Part of a small language model's weights.
Architecture: RMSNorm before each block, rotary positions, no biases in attention or MLP, embeddings untied during training, local attention windows, gated attention, value residuals, a smear gate, short convolutions, learned residual scales, capped logits.
Each number is 500 + 50 x the weight over its row's rms, rounded and kept within 0 to 999. Layers, rows and columns count from 0. Numbers have three digits each. The size before them is the row's rms in percent of the matrix's.

# gate: layer 7 MLP gate, 576x224, rms 0.17, rows 451-469, columns 0-111
# up: layer 7 MLP up, 576x224, rms 0.179, rows 451-469, columns 0-111
# down: layer 7 MLP down (transposed), 576x224, rms 0.132, rows 451-468, columns 0-111
gate451 096:503482446520468584522510438528608365478502418489494437511433473486556404364498427603526485485443483591562498466535586517473496539456546521538584484488484466427511488614470550413471500498460592436457521487536585515431543427539565530592543528531422594522355530536520631566533508514424463535541455566532424497470519463509474472464512536488
up451 094:546562456501506439453600505459562480623550521454496423494489558493593489411524547633446472535562537532573459529504476463460529543508503608613476457467494561540493447415518471514466539526550502497551404520472513511471495412537536464489473551588465523462555415550483497475552436438545478536551452431501457486509545453515352446484478495519
down451 098:519531485511513500592489525478624518431566477502456494461465518487606500452558557555467454565566515532540483480519497515479386455534497493497523518470521460539486457473535473390494503529511456565539508468461522360596582516474573479578466536435403486501459433521494512483502605555510446432460382510581393475536493558541497505471499504619
gate452 098:462554569487517533439562463554502475458454436549496483585607520456508549518486452448551463501524466415424415500498453536436446534512429501536589547512504503453553392522483559376433529506544473545484446489535576435575495496536515478492515545457432415565545548574582486529437420529421597643489494460599499463416475474457464432513563463516
up452 102:559432545575536478483533454477435496500472411421514617522536477540489476595421518418500459482554568488508472551457478478572623478499449532437453510494502471542525490582534585458443634490489449546478528586567499512474559515465517461528439537482481421497572375496570547521527577466480492468519493556472514546403430481547525453490551513438
down452 097:525524473418433468544550436615494465523581516549572470467460484582497460521496428504520593579475507409479478544496485517555472530521548491421432457534465491452454562428444385552604581493494457456504563479354441443639454493537597598509452492517437505416488587544449424480507554458518484504477518504552442538574486436479557609543509585435
gate453 098:612571473521539406482531487499551480539577584472507502424431494499452517654528458595466490435505623498515608527499463526530544520535508513498493509467517418424545489512500508531507501541611436485484485531548564544464416501551520626436455536506541591520499441526580542480529563385479469505520486468510512536501432532492535503456461499461
up453 100:492544554545492539516453462427546399554550483439580491514372426436504463525524454513497435497526512499498497481486540431591483474479420516474492606459433497477457545395458505420503463589543461446517465519570545517573431518496546439512491543526506481501574491487544520478439465487544412515395572494484478532501478535460462438505532475591
down453 100:500484479482457432531582553526478559419497473493339566543619486484427469489553548478502491524438485481512486507485435512554458507504550452518475343574511555410521438497541545558558553556497429358502534509491595470512549453477453445472479467489507484474513468566483448511530478561511573545496521561574516533528494456539446434546585590480
gate454 099:519443529507541443602590524555444462518530560564502560504527464443564493481492397547438366447539429553520542442528497446524495500541481528462531422440531527539520492462516556517519497497490638500542448541514539535495505541531393536503478496518606531515512505474565514486480492529487480469524396413491552484527511411556557470537476487478
up454 098:575539441463546555432463536512527430512498533505480478469523431570498591417459542505434604472563528524532502533520434533449450452516504546452604460435505517410457518522535440498473522544446516489429492471604500531529467554494464474474418490460530491549514523446535554519493565506489508494536475573488479550429528516479476390536447459494
down454 099:510470511422353419572605513519504485585525579476513456389639511461493480500560413518540529576503460382531534464551568516447447469548510511550495508532518517546511528493565465438487500444465456494548619566483400489517523517568552558445484510588489514552525493550532492502542488511477458499522523487431482464533467399424411460433468558521
gate455 102:596558454401529407483461540510572581472466434512522497432544548492545462614563527571516548548509520482471566517437449496482543493372539543560448567458522544428566539525496490536514440404511587560510485537469526506515516489458478650556548430460453526491582510551527466502494547503531547601491471404456564502568545499533500555534517497487
up455 095:436536507561529609478451492542513529509370467526469443453415420518412586476555497456426467479467479523517493553500591519385429432571597495437467503539529461573543511525414529394541525565520436441447350494526447440437445509492562506475485484509521407463559478491519528500517485484447429521578569515474494533487507518567480544523520471494
down455 101:561561459493464492531490457536463479537427455517489571564537491570520511490504550483462545507474502596605523427486468594575542557459499398585429527457425526497563516670526409519506529529529516538472466569458573503518569418453471586512542500570525529483534488439570468492499561488504496585479574394400493462403470624491549526530569463504
gate456 096:433553508493448534365589437501584541609450430454544504574524492491483481543533477441544493535585530393478467488515534380484621486455579527477486420533530539548443578557451476496522576572517541537502471426475481390380452510521496538517502534533482504423508527428560551457472373540380472534471509547468501493466479557472609480484536471497
up456 093:471434530550474514473490447467495367542482431645511477504497557487533461396490527470533479550577565468373524417541522595475484493581430449540482499462487496510529460534515468464494432430408488503561576496490532557547519464470447382528470516386495478525544462511429492476416505439515562491485486454484481523502505535497437520519461447439
down456 099:411520454511451387518506489530581591433460528482498514473476468558468550547491572510523496565369402465574456493489402513550545506501577475511508545409460582422533549455480500522505609517559523486521484554443516439572502534518460643526436503493545497442442428417471542484535561538460440450508486509532463454478504414434481544497507484493
gate457 097:474372545488471600536449524515518559537478582585433478533408447519560505451424562390424515517467580528452525419548627498471488525546566539503576525508566428475512530473545491510445453492521451438471387446550476491426520556530520433481566518616458515477505497587536555511521503532482442530468466505567491559527481487509523601484544524455
up457 097:483561446566480463536481521516454471482529511477526586439498500485555551509470415426512563569500499624511468479488583440509536465463470545514460472543525524561441495540432472486445449520612449510524594527566499464422531563460494552529572509418541529515523511511543453379480535576493411471577554549446540432425505414493471462551460518545
down457 099:565464563452542547503516451553459492533423369444464477486419492542601479492605458495499426527568532452539567394541538550519519477533487480604533542493554525451549565517533560498470527524532466468498443578595469471462511470499475521434515563429553506545469488436502633505556432524483449457458425425526488560479449444488455518457471428503
gate458 095:511538473644466574532508483531510508566411593594468500488484570539523585543458410453532555599523438532457527489521454559499455546513572583386548552457537535480439511436572459544523505446481438581484488500485559379416560434481441475521490553441426490488440534550521528518515533529453486513520517404640541632499506507488550513577484473572
up458 096:455644469481457573533531604534506554488485455540425483392462477519498417564564464525568432520540473529521531453510514345427486491436511544513515445481575583494488541467510432522528485415471421609473522495586485475488563509407466539493620504552454567482582475564493562468498449481485440476480446425541538484443479487437504499424550474511
down458 099:523511537532537534468483453555471594548424519482499521433525520512508505509441518499484506514463588418453499523515633474551485543557525443527512575501573516476474573546466554572405458601487514574499575495478574547499517445477398476523575500456469520446553553540525512534566533461571538466408534525530517515583431479486546466437466477480
gate459 099:472575481505506469513434431490442498422470527520527440535534483485522439423522557459539517435542490415489486453535513490589514503438460507401511377420487418518426485423530544429601512427565522514609465476467505488439441515422457559395552597498565454475470419557554482517485492543537483548454503447508530478482466435526553519494448595517
up459 098:482540422387430555508510533524528456573537422509472507504519520542514542560539533540570500613463512490465512590593498502537494430512559425495452386463422524564495543461549464503425533520491536445523546472494397569491372551470486527497494493417431528496465494484561583427516537574496488533587430442418555493404542538487515482439404461541
down459 102:381456540537499561513485521523567478480493513524554470468509573496458527542534526540371414417575553510554487470571423476571444450472593475557529445499407523459522461435518538438487434526607479526548493488566484530511390527542494528499453455456537369469486494531512587512390498478584581508569510439510480537516494463480554435529447471515
gate460 101:531450453490539522474450555350527558464462519551565523456506543574489517449475496456506454535549491407568449445437543550514386496440505587459497428427451552431462423473437430440529422446460458419511434495547536509529528481491484528467402507590535516509442521486525499416505495564549497501595506502540483543453528509561473502519449530464
up460 104:472470537511559508640591580504495436456532526510453476451511408485531471472528416510510486446421467535581552414586506440448529513488524439449460502475458490528478604495431558500389470455479569422539525492474509390570466559454476465460480483463581478468532505526495533535421535472456497548489556570493569513605555457464496555446470506477
down460 101:485590427477465476443419443547451591459445464509547594518510468472495532491566599482561494578485530459481494456513516583441468356497499513439551519501509464470550495464490466454467518437549526457477503529435399544513540397452449601576484531565457541503414540471495412416512349494508499454588495424491535424483437514535532505564511521573
gate461 096:348512471439472495445472493545568535528463495498578479461571485439510410413536406555513585445516483441481360478545480444437487562508501412449525577563561439493603458446591473571444611465468571506592561437563461496547488487494491517487477524507552548491443472497496406539476483568555543463537530480475481474466467481489547432524472483477
up461 096:635491600586524433426484458602529464495587487506501516514511497483462522492483427582372419562665453508477504543538462562564480390481428535595443442426436484571414544460529475516571429457425462520555613488506471528472505544518590457486472493464578427461478536423559485449556475505503484467548512430511512514479481525469555490588566549505
down461 100:344457428504447456493550594502455450536568534442492537569528405514500496455480472515440536623533495508513465471557581483571473443567445497470483567461452504521458430512489637536501502408513484360492544512445605522472487529456470478515410463526494449428491492592437462379452464554425485510486524383489510459514494521544578470502386560475
gate462 098:537461482518505518539463512474484532540475402528487457575513529504503397520518509471463530564436583498486465561418547514478486486473406544416517479510476455439413460498385457397423493547606429563545462484464449493432497533440431464514511417474597574519525380608433445462454577546476525423456474473487502544474511579521478584430466501496
up462 098:538499519502486465459427540545443451487454484432526528511496565508512400601488425554402560584581501547560533395543521474516557560522474508547436532553521503490485491529521544575504515528499535461576567501480494466475510494452456476595490456503609553501455490501541544512563500415577542500521488606490543472545567456430440457517567492464
down462 099:522572433476489519490505457471527496486501418532507391500464522482528520527532550388491457437502465532484453462510436423544491427463595542501440553454505471527408493510497548475486490460491515474422553414523528565471512415391412479411499402561475482480556397530556452472531568633512447467517532467438444532490467562526534530501540498504
gate463 097:570541524512488498557493491488529474554519471512565555507492509556450420455470493514645416640512522513401495443513559527576491510533452575501542514511516533512485478521550539529547457584493446435535482587437542412508511481523544402508501583532565464524462415520590532526545413521448582497565670607531588557494443517535425508415505456537
up463 097:501435593415546512514585507393420553498425489448495597471493421476628458575442488485517544515542514507567515485590487508484474520632402552578505428465525493451545558521533473473534499553491547456422491500564518461432497539494491519483578498474534557503443465484615508479536460571468506512515490454548522468407591409441454420486524433483
down463 095:496607441500484510524494551573419548553596451492437484519564528493495544563452467486492531557481581512530545559523561503550531421449613508583485420560470498515548530484537588424379456444532575435515492544480535594503461525482421478519484519391429504470538577510556412556410523506490466473409536542516458452442453415592448597522447527501
gate464 098:555442507568398521545431429479516399504456577542459520413424561504530592446406558515493613511391394475455452496545426474440495544551441548498423414506453517566546505519463508529509563445487581455499540487516514538463502527559507513568478542516471466591460605516461527495449568529495419479435524433489568461516540520499487540544568544419
up464 094:563509627512572601560565467445455475491532555530524528462511506568546518572473462559584537597475479463537484462515539573522618405479473470409565531518471458479391551517440478531470591479454568581449488427449436461425540542562442523476470469431583512545521475477556522536479525561447477561543601554519475530533430492494469574506552581463
down464 099:402490511402491466498495495473523511422479467555578481557512422430523528462663526492486528514522517460415523523562489416500544483541536418544445407522584542473431561514481512512567465467523502593512504501508411480515563447429505525510531525526568443516455539496537534470561587527518559515513490543548535476473539404558620654474574613491
gate465 106:504517438446478477548523609552515577472524405495570531563523579443432474465493543410455433479487553563526475497494546475507432433445501594470492466527520536473468523472538448436519561455502520546460543437486436560538557449524442490455495516491545527560486440491539511526463488576597476558474446522535455493503472575600466460481469526585
up465 103:511550477516507497465483541529492467515452576441567544525514550499579519366533562519469517438613460492441474520367511401539496474552503444558470569429552527499525469427417456589549584376475534498522503432507432510548489481470404534501503533523521485555562510524498506466511536496508359495490442575470514489451552454438539509595487487548
down465 103:514466476544511531533418427429435480460429520587566506514489483466516454540543523541484550607552545556455496538504495494433445531529471480401355451482386475529485513599564610507495464582443499412480514526494534486503467545426530446488571473578430462545470462508486528429388410479488423542520446579440410521555528449475517532438548552512
gate466 099:505492482476469486492570449465573528426564479456473452527525383442458466537542495463472465470529473521540588523500394449449563468503600525475484524524447430434552468500580534542513534509471583619523502497556514586528519490493624519506499468548549484401572430471454490486547489448464416512509460582541453497553532478485466549500480490532
up466 097:534523528540426605419510464509463426441519418565483502590556483472535443443465526492542573513484471489473537573524535496486521507454508513532519505497555509466576657567556565536469583380413596485495507535542505544532533542465487391527542516465519469418536562521483470540389583471553507436549500462508488521581520490464502512491482502468
down466 100:488461490579528487512575567528465561507430491494464602534446476467508473527480490483545384521436569498543523520503468508400564486493632509573413463515549545541572551448550531478514476461468544457494436439471494487433502514452499501483552406541535434499567458455444488511519446509539453531503544440492484474478540447507509473466590491498
gate467 100:428580584388539404483461507457575625538406539530455549365448550540575456429535538531470522563492449548448472486496505413400515635533484517530454478619465454528464503557554521434518523505507530528418516522499528404593526516512514526604426459556448459470478488533545480472475531543480510456534574468511557463470542521489496524491554480531
up467 105:520453521502448493522482621446463531513577507449479462434510507454528454562517512477494457505427502490484517474497471455490540530548509503470415489534522539464581448469411487438482532562443487565459466559503512506538454570527413560553550465534546386551516561438466413506456459445488492544506507376438492441552507474501541510496544413373
down467 101:516421538490523452459552537417489454529526394484409535549459589495431502503491558484558511529473501486465449585541461456603462578527452497508406456576526469499407406481566461602540498487522402560434534582379483540534598471482581530534502643503441526588484538537560474499504480505501545537501555590548505484502533544420510591418465508558
gate468 099:429505516494496436583456459633502478557381561489517506580361505569406478484468433508469516565528515524527528427538450522486467561517553502480555503463576492575561467532370527637518548484393489529541556460446517608513464426556482516553515375515544403478500502479499495456443522499496535489506537464480516429574446492454533521451503550520
up468 100:515484552450555530490525533542439519555555500544531462421447555488515398510519525541467514548582529481516526470474456485507518544418502571472456422398556441548626428491560541535452448546583482544548491450551437434561411531566529598441554594450551523545591479514470525471459518486471524498480493603560556490566421565478425557550448462423
down468 103:467579530531507538452456490559455610540571575541554549553487522458560503469569507438582438487534525519544593453452453527447550448575544509538509509530521499492411536452516565548452504473574524458550498560490467527479507496613439511499535482457549548416468496570447504438555524551600502431483361477372423485566503521451475481575517552521
gate469 097:582476480536469540546515519556537568521429513522623469467528543491458499538529454514491446512479506503570468458426494527455514434453463584501521464497509396491519515526629469402477543555454574425533485514475448466465568404546581479567533415572475476456443455487516545499501517526462546503442613407534493433418529543497479616596493531474
up469 097:408517529605522497493492523519500497509528501520467441565494494524436562467560458530543539510535488515531455431506651534464558567508440421495522485524512504482501494513426494506442459424473603415514532466480606531564493429484501604551461516457483542381555548546505517446439519470617479467489510552452523566508460483514472513486482568405